Weights of a small transformer language model: width 384, no biases in attention or MLP.
Each number is 128 + 32 x the weight over its row's rms, rounded and kept within 0 to 255. Layers, rows and columns count from 0. Numbers have three digits each. The size before them is the row's rms in percent of the matrix's.

# layer 8 attention key, 384x384, rms 0.0946, rows 214-383, columns 128-191
091:170139122126080129121159120121149135149043154131141125108117111138121146131127151160102113101187148169103052108132121087134116066079161116159062145134142089103050104091102129115171128131100136
097:154139100077105158091172073182134096092162123136100114136105181151079133107088158113178206118102143181112183082089142116209124164129108135142105145142139153120144122129125158096068132097116138
095:138125118081099106149212037139131118109123114168145103095098123106173128140162145120181194076163126084110104094140063170087134081063156135150116149091169133144172163059093128123125071096132125
096:158122091114116194117173164136111117120075107144183141128118150126110124092106078135222126115174136135118116078093147104114089163084163107120132140110139142132077158119084121110120165117133078
095:115233157143118073104124112189129117143101151165135141101120118113167134114143102127151130105133102075084112121164099145108178156098182107196150123184147105163072201153129113101126193085143130
096:083118078139113134122117151107113127097168161082071094103113137072132145085108151109141150182157120134100119107149136174091150170109149129161142127049101172162182115173167123146094154139071149
098:163126116150034165119086110107090114109184110093202129128137093070123132082141059108120099164086103125147130130113139118132149137138070118157127156117110111157134063148099125163079100132185220
092:121159150135158102154068153133103125100121115145073172071089120106131158134228094132100172123116101165143079124150162148123087144107117129160097113147157091129127081113133155154142133158122109
106:112075111126117147137075148072199073114077114098099112108125112147091138144130086106144140182240139107128094120128093155078099064087121139131087142137112110133128098124138129078050073098134137
098:121158177115105118149100196131138136161125135102124093186131102148142129103119072089151058139112142103108146133166035129138112117093102205197163173077108123117165056142132103144135107131084105
095:130091100104171098164132145166116096104160127180108115124145063167110086174135134144165117145128106177087142100096155120147173204117120148140143163180123180112165144131185159099108075107155095
091:117147164111206110177089139132113131057157172142176166107139105080140110104089133112113162138119156127087131170104146155006107116064133167166125114131098122125178175141092061146187146065090135
094:174102119156180152132160098169109146125114144149117140061120136036120136093196109123123114138146111134183171111091113152125081157091082149166122167143118125143189107187167132141123131175133152
093:148105119125113135120135123145142139129105092113138168090174149157124123049147157065082130225135145076117138147143122084082093168106073177092125149170097151216142114131152065130097118129117128
091:231081154111153129167131153115069138155145137128129113154095107135108085116123150130095155037114133103188172233072130117088156075114116127136145102123185114119132155114169105198173100160105143
097:165139102097098084103096124145147135155166218070149153082123117120141089118105156075191116087067106072140063122140181157125143090128181118143159109022151183115059173161083148140137173082080118
087:102174027135055161122095156086097122095149128134165150105137157111147104142165142068144144184158099175144101149099177190097080109161122135103173139148112100092155111086101189099165107176084090
089:115154138137066158087096147142154099101095121141129149076163147175120110117089148181158121162119138102106129152081105166170165119124106190123141090160173156077122130132145109124226141111087083
097:129044109141114163109128189127056114102092137115154199076069123027158136100148152139154125094155145087164130115085127136102128103118111120128079107112091137131144150165097150150146168177084087
095:095065123118071118099161069127107126165197157183141155163138096134095089118137119119139140157093150131191145096146107184121050146151156138068092107092174087147093081047107130105090160158088093
098:083130120126113113133172151096135173071128115086110133069093092151161111072092175122116082121118107137177113173066124153085115159112146180152153121135108167114142167161157146052070106181136137
093:170142095141146163147107098142147118109098091094131089118184148139120067153133153127070117117111131175072144128172146097122136121130144106079153099122071009140117155180124131161171164109137170
093:137151143169171167096130153090160127127040116200130123125101113191126107147114102164111129157074196080157129152123063127100098103135079152076126150069117120133099099121108098100146167169114200
095:062162165150127147133177125152098149107130101095139137107199129144120124209107140170119151099132176087098135118126137092172170123110155079094103103123162129098126156180124174152060138114183169
094:147159085101085106153139090126118190249089065047147099114113123096100141126090129072125114165140104161143077124119134108085137158120109112080122131076103160145154108113115154178101143145075176
092:077126147130146091090201142195093146062183147151072128108157134182136116146136078089075151062145132068148159131146180104047116111158159150145106107132107109131091121095102095080144147122087118
095:114119186094142200110082168103121168054084164128096091140130094095093135120111162087126036100115105104153117111137144119115235149124140099125189117126085142139128075128085197123156200106139150
094:123061127114096170145128126115119116137057154106145106089159108132122151127136123120088143148108110120058144100110085108116107156210148146117179113070145077155090131138105104092116074117126213
089:103135095117156156086158123150172054145118127152122124147104130094108128069102123124099136113094167057133150144119143111098172120127161102132138110147156113163134170168169138160131102115112150
092:135091141084154109174161075064129113109173114113147135111127127120146176118135111105129174164138104145165095110119112102106115134175091127108128060131166124111126107099101107122158162113087161
089:091085098090124130145106152136067092113112108147146165084109143153092184184201086114148119193153142114114113132162140161157132073158108114156132125082146110089117154134188074138116128130134131
093:123138144057140122171138103107130192056104149143149130113143140142169154136134112163089132129176156196153138079110113154171171086181142172138160173101163088125150111155068093154126103106106175
090:112151089112066116153110069134111131096163162148150127120125112102139133092145156117149168091139158067159077138112120124164190166117116202172089133128171118169153105149104122113109102131133203
092:131091077149132131090070140108185116113179113134171113148189104092121157090107114075157133155123063107156158127115156142159107180126142112219141137129070120175106062203120093162127083095152124
092:145255125139149142110088183161129163110111142159205073116142149137166144121135129166152117117132101089126159124117135101135135189142115094138185112173069145146129146101146127129130129104154171
092:170131085105211123050120118156150186129146140121106092071179110121085125098149143107110054146178088109094066080108091112084140084080154131148170129127128041164098121141146108149097105141079071
094:122106086127151102108126123143107091110136168167148118101089126124133185158158136163084144134098152108067108065127160123167118130135066106111124161132093126107218090104152126136089059114207201
096:170137098093146122132096160122188093096086126130135140149131115103158131115124156132093087113174131156052105087146082076096175110158152130131154182081182129168151126119163138131161056107104130
095:115139106092169130155166120059116161112123100185100092142134150112115101090069156123177131137129060070091180111140132086084135164162143095227117115093118106092089096119150139137056100122188140
094:158170097138116104148164165137131085116111070166097129141183164090073107061124138164154134125031160158123133151151162154157117084122126131103155159108093098159111093100107110119146121117106118
101:138098117144167112162084151118095140140166098134157140162123144135143104170114118128161103139113088100095158156084123169163113119161177118178112070111125162144087159064111113119115165097145140
093:088127127110085118112127128126132101105123108113127139180157127121147156138228121087097161135124103116125116105142193079150145049182168111088111103116111195121128108144083102101100120130073185
055:151154145125102094143079130166101138102133154173147061139127150184127053167125113135160161146141088098092132088142147090129082156151094145068113156131136131171143165111145113163134102171161169
054:154081119115192101108137135134172191082112075142141107061190115120142108180119067091151130148062143161106106121060178101168161089107102118142151160166109146120148153158122142118140124099143142
058:047101106087083138118133131122154169142115176114125118105120085105137096162111172157137155147158129104125095218097068144168145192119118127206150131215113095119170168133147131119161138135127106
056:144176109109164165103154118131129049175116114163199137108094161111145157122163132161160138096117141098080126099116136101167111157160140093103061098078130149108078114091073072118097116127162088
063:164131102204127114146114177175148180083188158110164085120115149100146147127095077111167110134134103180115099153127133132129123102103138182111154162163142091124139086106170121179093103151171196
055:067133081128164184094155068067135097193081109076126145097119151131089111134119088143133114133138135119143114074188187095100113169197215114121151132134134155156124144167148116112140126140165051
061:123078098087110141183114075165106142124129183165173106114096120096129175083115208092102125146106117123153192167084096183136162108064159156121168132155108079124150114189111165141120113113076155
059:165153186094123138152151196099173103151088090087132190184182059113131121157113105148143147209157135139130128100154155128181198194120140140155168071178134073142146131153191103114135099059150081
062:117093133150141120137125136185096112112134091213164156160167144141177117126122168154160157191081174095075161094109125125160198125167114211137197098102096089155144076143107096084097132143097186
059:138081146126138075078026081072154187173159112112122127079131157032166147098099164123171128114129142066123177145141163101107132121172118169079101096216143095066132119102104165179087083099152140
060:110140122137121079141117138176048099115141158146127114122179155099126135125074124165148106150136114127091119128175113109153190100163124144108140177165060207062118186086130067116124106124177161
066:094141163118140128109073099221086161138139128174119195149098080137102175124131141146120146118157157163109165121110100112112148137093166179136165071147118146079116122160192115142109145084138125
061:129026173136152132139091058121085155156114130170108178077152086150093117086116142118191117163145140088144175110087149116152070147059112148104055121117143153162144089128150128159072123111126128
066:146148100196128127139123150086166088157185072093105132183175134084127159121152100160091099144113144164100111131151126103124132182180115043119131120131152170152115124154120121111107103107150088
063:139127167087122178180150132143076179117123173154136155083099120156120087042081131100136103193134124133168144106067152163112108147110152120129079106112135140098130114149162114146131165103133141
067:095155123163129044150142116173144132141115091100088096133101113179171117138097142188162115180201136096080133090156159115128122108086124093139097073165150124109085112128169158184141129156127092
065:135071102102106076160146093179094167085065077160136088101107084156082079134098156100170091135067125076169162130159148144171061105136081089101087116107078191132129167135149125124125166128118218
069:111168141148159051144122097133155160136157072111139133076113085117122136135164170035066159179191165145098070109125114142131102119122153202100162108121139083141143055145174200143109137103155104
073:163115129087160124181150120086154104192114090121153165076128096119143114124174062150113177156151132143082117157102126105114195116176071070133143200120191116110132174143133127109165135116143163
065:094142163153159168109091077132122147175139155097163131057061126127105149153130161130149169121124095130126141105091155135143106076112134124151157163236111079062129086125148120176129101163112185
074:186183145090096069147135108126133154085105118093178092113138095161079118062132179134100211149093132077118155122148099130143176108143148150060153136112168113031063121104132181158086120173123140
071:134076171091151156158083092135110171159126134188152140121124122136191164158074083186086122092144155091211163153084145119076115184196127175107091161182119157139080142165145145116118082130168122
077:148181113089114164128134178119134131167090175176114108100161116121102170117163137059064198125096142142112130129142153155119109105213150145111184095138110107083096120063163129117158129122107093
086:111040104078124132113146124131159134126111154197087158059120104142076133167051147125123133076110129141108109135099084203105098126116131189135140135095134192146135145140097118083197182115089146
083:162212147133126109156094108057159101174145121109153147104104135144135138130143145122089171135177132127118132121168150099130210172135124132109131142150133111142145141052159185179091141122153109
080:100158118130056163131115173156123116107120115129126076134113143129111110144161093121156125087075110110058105150144158150089118057113165117143144154154158161096095198052119149094111139083054079
080:150138124111148142081084060088118055087126102176136062130146130103136094184129092155122177105143128101081092125169107148103094078148142102123136137097121109114190154089108056110145169136089128
082:109034112120075150114126121075155090144103093172147164121123114122103132142130104111169133089079199144135086160119137135146129196112134090100172125103085161141168107089098121147112152121120135
091:165130020128137091096091159158122092088145159110106129139171127135113116111040059170073086111087140126141088153150169166089123103099147131116163169041112185122101074046132129111062197206088121
096:121126114131119129145143182110061080156182108113133130127121106103208130141125138101147138161137169128113142135137137135112082095132141093101118051120134124189131086140135165115108115105162096
112:133143141123152137121113110100122138116091146154119142100112124163160087167103097117174092133152131088165136118151129179077119188171164105118096128086111147089106123153092145130167119127111184
111:096096106144182110127103132183129164107075132201094115127142143161095102113042072175138096109131167137126134130071140079169131051096096113151122154120143194150118189137087095156159136134082162
111:087122131060122155135113130139096166094156191051118121139070140150154148103124143097124136066136153103190167160125149141172103096127189149124121104193117139062105126120183065148106198215145115
122:122115152053067141188124142130197105102086195155093131105054116138171184162134140078099089156100095145165141123164130208115173173181168137118110124125119121132155130134153118143100096068141132
114:176142158106203087104119108128170144157137105083216090155215109078136137168134126157119109143143087078120107110092172078166093100170159131081142150135135139148191155136102136152110196185161134
121:173150189070120148079138072094165086160121102149150129080165117131117090106119126175153138116131120055134201126167111176145180141087082133125120132115133140085180120131138058055103166136071148
127:091100101149080184132149185161117172122103123085122160143080122147145096066140090138153093118140111098188137168050138167170196108086131153165165125134132163153111127040149151170127159116144132
130:175157071061176085132097130120132122143136147135135113139093172074103113098132174170165134104119066133074158122131105144192079106182140123132137106117062093106125137140122093111091134079148187
128:157137134150129090165087145080136121111084101150074134143104178135129133150114099088145095131136149172120099145146238117093063110082141111069154197105135142136174134158147117129138091137151121
127:141119161126149169174070199118144147105083157149120132115113156076151139122109169160156124096111115148089113183143069097133083165202140116083166181111151119106101163193134168140137077102127094
130:138136088084090129185088086105163168185108121122111082113110118104080155111122139107164149154147157109152069127094143076137158149145135128167196116129167127105106058088089148096100104133141161
126:133185200152114113103145155128227125120179054130150132134126119168084103125191171130091176208072131137092096133103167203136111138142139109181191130090133130156118134124118133118114133085192129
124:092105115090127118145162166159080177109115083130110085133111121105101123160102104143117158144066132153076138131171157155109159138118134140129113124128053131125160140128148172163128124187101119
137:123133145201180080139106120092110126115140124133167119121186116146162204119125133174127127142117079145148112072168105186169165165165046117135082165083095098122142091095179075123147101153159086
136:067147122140130086133118140128133125150116093125084112096147155125113145071160141107125108164055126150137119100120137082167120097117124179186080185125184164116141125131082120140160115124164190
139:098081156119123181153145115129164149103135093170118093232131170101078165093112123171141127138083152137121118122142094153109120108129042118163215132150149086167164168158110102146124111108178125
135:129106088090181074118191081152094110122132099086093152171152141163154092125111131160138142185114091076135148098114143162104160102178140126131166080130149169141081110127109133159127106145152136
134:176037127176113068135124122132142170095101143076124107126112094087110149140101121071128071096108150083128173054100120112141093095117135078127179020085101098133154155122148115110112175127116135
133:191138149097122074163050114073096169145148119172113113102117104110092143116131097149087102131111127113117133139165121135106075150120160117165103075094152094107078091153106081141123049170058119
132:166129143096100120073120131132145125100129122137077119166037074159171149120183148124143117137149147104125118120149128077150100061114121114101124110122154123134115092106112178135022118174133150
139:140164146116080081110133153151087114133111134139130099072082158157061131115101136145136088120131106168158068168160160124040103111079124182131091134112151096151106067153103126159116172139097078
132:084174077139127167121125163136169164131061137141111129124151085145165175090068106135083154122127136134171160162096134159177159144170157115148118125119121111108102132171128088134084094123124123
135:121136127168105152157206130179051157118170159117093131077161168074159096171135128095092130166091133153147129150061153159132123134126128140121132121089146166063121144161109139111112131172122131
135:126169140135154138143108085149140100117171128110136142103055127135124165182136150040111085152086140100147172140148144092145115086119082133118179129143076121079095166149121135111087126095025159
137:090157152094174127110118138117125141161131115092133169109133167064139182177103102154096154149114074109141098158071154132094144107140094117118178173097135138104150099143051102140174105183188143
139:117138117110054122153135116110122153040127116120131094065138128109115126166087184135140077092095106144132148130179137153072099102143136102078123134123167133159125116085136115088152177113181111
137:119130142118142125100124179084085171168075135139164103098133091166079162099135121085113102100131068105109166149130202143143126155105121110154123124167119083103136140160135124181103177106096118
131:111135050190117161094111132137183143190119133085120189112156180160147183131183205113148114138124085158131172160113109127105169128162092139162122097118125106108166090078155122130058104188147138
136:130165134173113101148149123099103131140085090159138125148140085066162129122097158149116154157085082116106151123168080070149168192090159136230115138131163171156147139136128118123116137099161097
137:142130159167191080141215140141166072145114125060113132113123150133089143103145123128122063090120110127058186131133168143100112151117111107104118093171127061144083119109142141156163129131089118
138:064075125101165145164140087080149145166123143158091103126139111159069125099104138122139140141133154077122113149075142133095188138113160159143118126134169055116081139103142174092167159089129120
133:090122081128157132121152093140103052099131133131107142096137092152059108176121135125128081090144085112117079129109193150169118157183101166114107148125111086139202052119095133136123098154166130
135:130056184051136132073159143086110125138117146135190161133171112127154145174127148115136175101130213097123091105127152189129165195144145131134078131090083127139132124151175140103130156131132146
134:144140192111167142155105142126076155144041186127112062143104247148121084140126130158145118134120130128171102146161127120137113160099181131085184063121122109122088095078063159096140086167153201
053:145092197115106123145123051208136136129141142077133121074104134122064130143155068113085147140111104159101113115081144108117141130147158155141172109089110066157144175109128125168144093115209180
053:132114115084122112167118144167103081135096157176089181153156196119155084142159155085083122149130153113118100130124128088120150134133102113138107186128096179123225100148120197143118092108155130
056:106168137063125114116058162089103132145081101091124115132132132183178159068200206123120156129102157105159153143148130166058140073124139068139098122116172199114106171145112083135148121134078149
059:117068168093116093170101084061127124116153113171142119164131112110159190130122143128126120085100162141104116106130141153078081153120116136081173115113129125102159166055101170109137143121106152
061:098092125139146151109094106121140140095158149079135133135131175175145191106087140091157062136082122094161139154108111145127073132081114179121116157188110129142164070131141177131092105122124116
060:147189113133170157051148148138156153149112152120072121127061170169116148118141161132105151149125163126141145143085118122159128114152125133128125079173108064127114114127158096149190098142129113
062:195081108174103141120110144141112157143142099152115161061145160185176084180069142120077084149092117122097103112131163159153148123143170155130095140051164132172134155137080098177032151166109211
062:132112135086136089220089112148147143090117154142114185113116135155178133149122212078117096141139131096150129175116154196110108093080130085087093168180113131073105127106122143146124119109136139
057:138045111111143141116080078057092103122209157115147134135180157070150077163152186123145085140139154056116141122131129180066194085123096136159147095107176124112145098118176156161099121132113199
061:090121088162111104137180109134113166169094166107181129164116118127113110097189110111067137124056100104134143175127110101157106140076124120137122064106126155145114120132151123120062120122116150
058:104166150146110127141168115115157119150130119161065125135128160139102107124150132171108143128154131145128120149167120148159115138136161165099153162153119096168133130138205140111096105088136037
064:168093008125140091164098091146087185178107148184143162068130121139130095086157185088146099088093126140143134156121131118145113119085167177076115113145126185091125133158055111078097113099131193
059:157106108186177151086096182104131138193185132127138120107186150135134122098162138119123099087112117083153146149125081153125138100146115138123161151101096097153094139106122176069129149216126129
066:150136170067109168185168142181156177133093138130151125129052119129119134082068098123137094156090102119184138157129116132163177129153118109156161142125126109110082137101128167100146137132183142
062:162168150087115183111073102052120111151133173149149122139134152135116112125197085131094127127175156120136147145127114144074088153166142204127240136121110088165118143060116114079105129141162122
062:124133160184098111159127102109130122170089139099165113116152138102091118106166142121167082137108107151158175103118096147150125128109169090076094064132161127079098133089184125159081100139115089
068:118165105158136175140092139169091141140112167144108082158125154132146103108163150168164102108079153141160126112125139144101153123115122157101164172078144105128135149118114102132052166136123095
065:167152154121142106141122136107102192161133116109104133116096101136099127073122152151122131111069095130144156073156123117135145062120137082153166123096186134076100070129108149104114159127124101
071:138104126212133136144131170130196141130154120078132119080086107100173161172131099153164169108165119055081173112131136111052096108117158182125143140119150099158146063138183107142133115188210118
073:110131119164161157130083182099134120130145110153076134138131175129110185124163127094112193103051107141130155126097151128050121141152145171122145112098129122118182155098136085136146130101121132
072:167111134065126097114089115118067174136098152124140143114117107162114068146128114148081083094085070163127128108146115121132177136169118107130142200109146158076081194101098108118104142122087166
074:115194075098128164130055094128072124133143162091118078141175141118125051149130089134135145079191146093066124101169066116125080147188149142115133152132144107129155170035130168132118136170108071
074:138161098128144085176113130085094148156147205119094114112145135080114118112088081188110081053094105141110113110143101056156142135150124140115166123107152071107098195059092106105172175159156161
074:158084098076122117185147113127124165116102078142158122111115087180168167153167097055135174139097146140127070169125189166129178096169081149105103105097167156236182131151045150078114156104150166
074:109138098078088109175173151092097104095076173231133172142169089128102106104133118069095176090177103130188110115139074097172159141156077140111073102065117031082166064117133130141067086123110119
077:114128126158143178107162105106117119169110100137114109204106066179106175168125156152128128123163153106067103153113182046092084178028148067099187131149155103136122108090076133148134184080091114
086:128111000184159137127168131096174033145084114145107127130162147141160121133180135104118171166125152154090068149156082117131117115127119165115133091110091107156138151112087075159150130127158132
093:117066143125121077183095116153145165089121172152136136119160069137057139144087142114128128087157099127101118107128142181116155145086124138100101111105116172135125148063065126083141164161120155
092:080162125120154166137128148118162100076148149063119092198089122137083107130112085148124113170145108119184140152122187099161161093171127092145123200124135136175117172100167177133116069098159135
097:074176154097141083093141079151190164102114129126086144147153180205065104122178155160106134080112146117106118148138153106098114071126137119119138100120153105151149104146214165140072109182129102
097:084113154148123142106145118098083160055127132110214122118116122097163140179114133143147146134172111122163103112131132115125130169117074091076126131094157125160147084157087140154158125080128113
100:130147169112107096201104127126051127101117134070095114186116119102129159120119112094085079121156112162058109132140137162081153121124184071113154173129111088101073138137169173100101171128103106
120:057192166119130142119082125118168119107148181070147130102154116159106172096107145107115147107125104128116129167126079089193149125082108121103154138144127099128153150151132144107176144103175188
105:101146102130132091107093054138081083103122110100126145165145157081076126111166085148134072145140213099108092121153120132121099082178132148147132150154095166122107116168118117108108153122098115
125:158177130125120100103116130092103106156163142024147144145167160152121106070163100082162155115085126132161113158082178111153130187198082142131136154126123154103123103120109108084162131112108165
126:132118116106179126131105115142141120128165124055172124093055164099092114131138104111120132158130167106172102101135117109115102107115151140196094119181158140118090096148138125100206142120152174
123:141116161151118136184166109144162137099089157132155144124141111138119156147132078058110104144137121136118117122110218169080193194073108099140126156168123102158141108133114126127100115165144144
136:107134098125116064146160165124184171126096126143162135164139047121090170141143125136187145147132124117116130173142118092171115134229085167125137169120112151086185150144163175073057122204124173
128:089084117122190149104144154162125130132114147170199146098185124142134119159069095147100088108118144143088101143082138104098150112124091126149164102129155092190075191089133155140083128124134102
132:122144131098173103139094113147111126136117101143125156139116145130148143132150147097185133161151130128129106138122068103191139144126117081087087121113118151086109092193190128099139093113120100
132:140153139174135072132104112116147078118134082153173155042156182140146122125110081079093121151139154177113161093110137166160157140140137158134143162125088105193102121097078165156132124103093118
132:071116137109173097086182105158112161041160165167131096163075150163072134125117111118118052139117162132136089158094146111115159110148110164164117118146132113126118087100130134096115038175151151
137:127128115077180098123103176138103127132115137154149137145125164080149111140133197109161167181172118064121151119170077120154143124117123117102113099145184174139146139090111153169146089163153126
131:111103099132138101112083141141104192085145137069165109102074149095054140138187153104114170137149149115117084089080189138128136112163147064126094112087130173185102091132117094139175170137064165
141:177143161086046159044120103085133056102130105146089126161158179104072181080158108109147130168130100099177184158111134108118095171094117128145090136182125133144153080125108140229110126114151122
140:164124170108118119130095145177151175176159164114111139108139152157148125105128124133111161137143133140130141121121118151119156121090109044056112144155100148118191125106151089131119087090161137
135:072073107108093111094146129221146186142167093126103185088134191120098188060092108135141100172120127093112127145123076114117112079084088161121120130105106140111153088131188107143124077133139145
137:087106105180159115113090108133083138115115152063164074089157177189132089171142128130156144185116119127093108147091160113131134085129111163163125136128101125152125157179144132092115070129122151
131:142121110079130149109139127199164123178140122140107113079116126154131121124117132094093126116156178089112108113124155139154149119108135139145150145109092157151117133137157108233096154142166144
132:161126144145090149167113123143098128172119086122125163174161102154090105107145135106063127132107125086149130171118152129095157103176153118146123171112078062104159118149160100128093091132137129
135:122132146108100116120139085163131143146100113149173103125102167151125127091153114135165112117133114152128186128154153127137185143168115127180152150132117161163151049118150165105096171143053112
143:132136103151140095164073130126128099081145152144156123157089126132149157144136088092192180142091097178136129097069147082110100137125110119122148097132203125108128119097117110122106142123117142
135:065114122168108149146158102112152166095080102088128115089110098117162105132124096194093092159122139113090109098124098155180154100109179094165070115119066157130155084127117196088147067116183146
133:159143096125153112153113070160130138116130147196120146147153104239139110192153117144106101175196149130143076166164137133123095155120125081101096074136168126090130141156099132100155112129109142
135:128136097058058124122186105141139086138139160143147108106098116140136078169156117112070159041086089101126159118108137158165097132133128111134180070157114136113126102104080113127136129158100097
136:132155117105109143128137098121131143181172119089135057176143163041151131077126106086177102140151116093113038094147137067156146185144152140187174104153135119106108173066084142142132135167153075
134:176153085098146171132120128169155086114120085136110105101123185155136126157113186128114152085124127104083151156134165143122222088109132137102133124096118201119086165069107162122108098153097102
133:137102163150140073113087133107148162115124102109187073116103191063178157144128072153121085117143202123179108162104152108136133124098118087139155099133188127135142119127127113136179156127106180
134:144172086093060114110131094135141118106135080164171114136111204155152103156116144132104099106202071118160085153147144086172154179107105128107123089154173117152134151089177125123127061099081159
136:098098075121111146139129167125142109089111158099116146080175096120123153115141177168131098123124155111197089163114146161145179117088104109159113182126139087171102180130185103093168119087124129
137:106091167083146140164091184138132080107149125177150102087090133129148084137085137142094145161109088207159149092125122162164103094163118136171118084126113145098161114126195094133108130144152120
134:165140210180201100102127126069053104144082168151092132109130128163152162153111136114130071124105111116148135091137154117135130110152156126149157109167108122135159116115197187140154084076132167
133:113103111140055148101185146107119162127133185145065176099094123115092096139099087120121137153132150143099128141059191116136032113083135157143115091133205127122103156160128144109072134115130096
132:140144126121203170049103094086095154112102110096152148044138094115098158137147145110168193096141129158141120071156138150105111119157182089137130127113164112121143185164120129119141109063138151